Weights of a small transformer language model.
Size: width 192, 6 heads of 32, MLP 960 tanh GELU.
Training: a variant of Adam for these matrices, 2713 steps.
Each number is 128 + 32 x the weight over the matrix's rms, rounded and kept within 0 to 255. Layers, rows and columns count from 0.

# layer 6 MLP down, 192x960, rms 0.122, rows 0-16, columns 320-399
[[130 141 119 186 166  94 123 144 141 136  85 214 128 161 133 182 119 119 142 151 154 112  78 145 167 127 101 140  79 177  87 150 101 156  99 181 116 158  98  47 158 121 129 156  95  89 122 145  92 124 130  75 164  85 138 159 107 129 173 137 138 153 124 127 181 135 116 112  85  91  77 158 116 176 123  80 155 108 130 116]
 [ 88 155 107 153 123 114  78 135 140  88 160 196 155 145 145 153 206 153 181 101 135 134 131 131 127 195  90 123 148 132 169 133  93 124 190  91 107 177 112 161  91 139  92 108 114 153 103  92 104 106 154 126 108 139 126 157  72 157 103  77 146 140 128 121 208 133  79 131  89 168 133  89 113 118 123 122 119 122 141  93]
 [108  74 163 137 183 105 156 148 163 187 135 132  85 147 121 209 156  94  70 129 145 179  52  98 166  97 160 128 151 142 160 116 124 110  85  95 136  79 138 143 149 145  98 111 174  82  84 137 113 168 101 119 149 121 103 183 120  73 184 205 105  97 135  57 166  90  74 141  78 145 123  86 151 138 120 113 154 115 137 148]
 [106 124 127 121 102 117   0 189 139 133  69 111  88 148 164 152 117 109  34 117 136 108  97 130 129 141 167 185 131 122  71  99 157 108 161 185 117 150 115 131  88  45 149  93 126  52 140 130  44 121 108  68 123  72 115 127 110 117 192 157 133 141  94 126 163 138  80 109 126 133 142 150  85 176 133 115 158 129 119 124]
 [150 121 182 144 139 111 165 179 149  92 100 114 108  95 121  61 114  91 114 123 107 134  68  92 133 122 128  93 114 161 107 109 152 111  75 165 139 160 108  71 102 105 149  92 135 172 106 130  78 198 118 130 149  84 126 134 122 147  92 111  89  61 142 161 140 119 144  85 106 162 120 110 169 114 130 155 125 161  98 155]
 [ 95 126 123 193 100 101   0 124 143 201  73 205 162 162  61 192 131 135 100 105 114 121 110  37  98 117 108 161  45 117 177 117 162 160 141 127 122 169 147  91 162 129 189 165  76 141  88 180 123 142 138 132 129  77 122 109  75 160 153 122 162 153 140 163 136 116  59 157 131 177  58 127 168 192 129  93 139 116 123  88]
 [111 211 134 157 169 147  36 117 127  54 155 127  69 162 119  94  87 143 116 118 115 130 120 115  62 133 142 204  85 222  67 130 118 140 153  98 184 126 104  64 144  76  81  76  64 131  51  71 132 138 102 116 118 107 132  83 104 136 149  67  83 189 141 152 101 125 109 101  79 129 125 134 182 122 150  82 108 128 128 151]
 [126 100  61  90 122 134 182 158 100 139 130 120  71 140 145 130 187 117 114  93 150  88  91  75 144 131  79 152 155 134 208 110 118 157  98 130 151 120  97 127 168  77 122 149  48 124 127 121 103 117 115 159 114 139 141 160 117 109 119 152 140 146 145 183 155 124 182 112 156 137 142 141 169 155 135 147  87 168 127 127]
 [155  72 153 101  91 166 151 146 156  64 182 150 200 154 169  96 174 111 195 170 100 132 133 101 145 101 116 110 189 103 109 175  86 107 115 117  95 145 160 151 108 214 106 145 106 154 165 164 115 152 149 131 122 139 127 160 150 104 135  95 108  90 136 143 118 144 141 107 164  77 197  88 149 104 130 146  92 172 133 159]
 [103 131 132 147  92  89  68 154  80 154 157 112 158 145 163 143 179 105 131 139 113  80 142 124 152 108 105 108 165  68 116 152 143  92 141 176 145 138 127 129  77 122 103  84 176 155 117 151 132 170 126 151  96  88 143 103 113 123 137 140  64 143  96 102 107 128 111 139 172 158 136 147 145 102 136 101 154 123 109 104]
 [114 113  75 137 119 111 125 145 111 160 165 113 170 130 135 157 115 164  61 146  95 121 102 161 181  63 121 140  93 178 174 148 142  81 123 177  86 135 141 126 145 204 131 132 104 111 132 164 141 163 143  93 119 131 122 126 128 119 162 118  80 116 129 111 138 114 146 139 154 136 112 104 135 139 207 198 132 128 137 140]
 [117 185 168  75 154 129 168 131 169 105 192 141 132 105 162 112  99 174 110 150 110 162 172 164 169 199 166 139 117 120 135 156 184 115 135  76 159 109 108 167 134 100 144 119 151  79 165 119 141  95 142 139 161 127 130 158 172 161 101  32 192 161 156 167 175 149  67 102 152  87  87 120 111  73 140 115 100 122 117 118]
 [143  90 204 126 149 124 120  97  78 142 198 106 162 115 103  91 133 158 126 148 148  83  52 110 147 122  98 149  76 127 124 139 105  98 151  91 196 183 156 139  87  83 115 130  90 107 114 133 131 190 143 121 130 130  98  92 183 130 142 119 156 173 130 128 136 121  83 131 229  99  88 128  99 116 110 132 135 161 175 134]
 [172  76 136  86 227 109 114 172 147 134 126 127 132  92  84 141 121 169  86 146 117  49 159 103 102 165 146 149  72 111 115 126 160 145 125 170 133  93 128 149 159 156 197  79 175 123  79 103 178 129  76 150 116 165 155 143 143 133 132  63  86 153 144 126 151 154  89 135 159 121 162 170  92 106 124 199 137 153 144 151]
 [145 123 191 138 139 121 138  93  96  81 128 115 101  82 121 136  83 136  98 129 135 138 163  87 138 129 147 128 141 143 112 112 128 156 168 139  98 173 125 174 114  74  86 156 115 136 126 109  99  61 134  88 166 132 105 181  56 144 119 168 151 126 156  98 104 152 131 124 108 106 122  66 112 102 146 143 128 153 166 149]
 [107 126 114  75 149 107 143 118 126  72  96 180 107 117  94  95 139 131 131  93 132 144 149 163  96 104  93 123 111 145 164 128 128 158 116 145 127  77 158 155 184 112 183 168  63  94 119 139 138 110 105  76 132 125 110 103 117 102 130 122 149 130 116 116 174 121 144 144 139 100 119 148  92 120 118 151 163 112 126 113]
 [129 143  84 146 112 103  58 153 132 176 162 150 119 148 117 116  89 126 146 147 135 112 144 124 129 153  63 194 255  86 117 108  77  96 128 159 134 134 142 191  97  85  71 109  76 140 130 161 157 101 145  94 160 155 124 133  85 133 137 135  96 203 121 151 102 120 187 114  96 110 146 125 196 110 115 150 190 105  89 151]]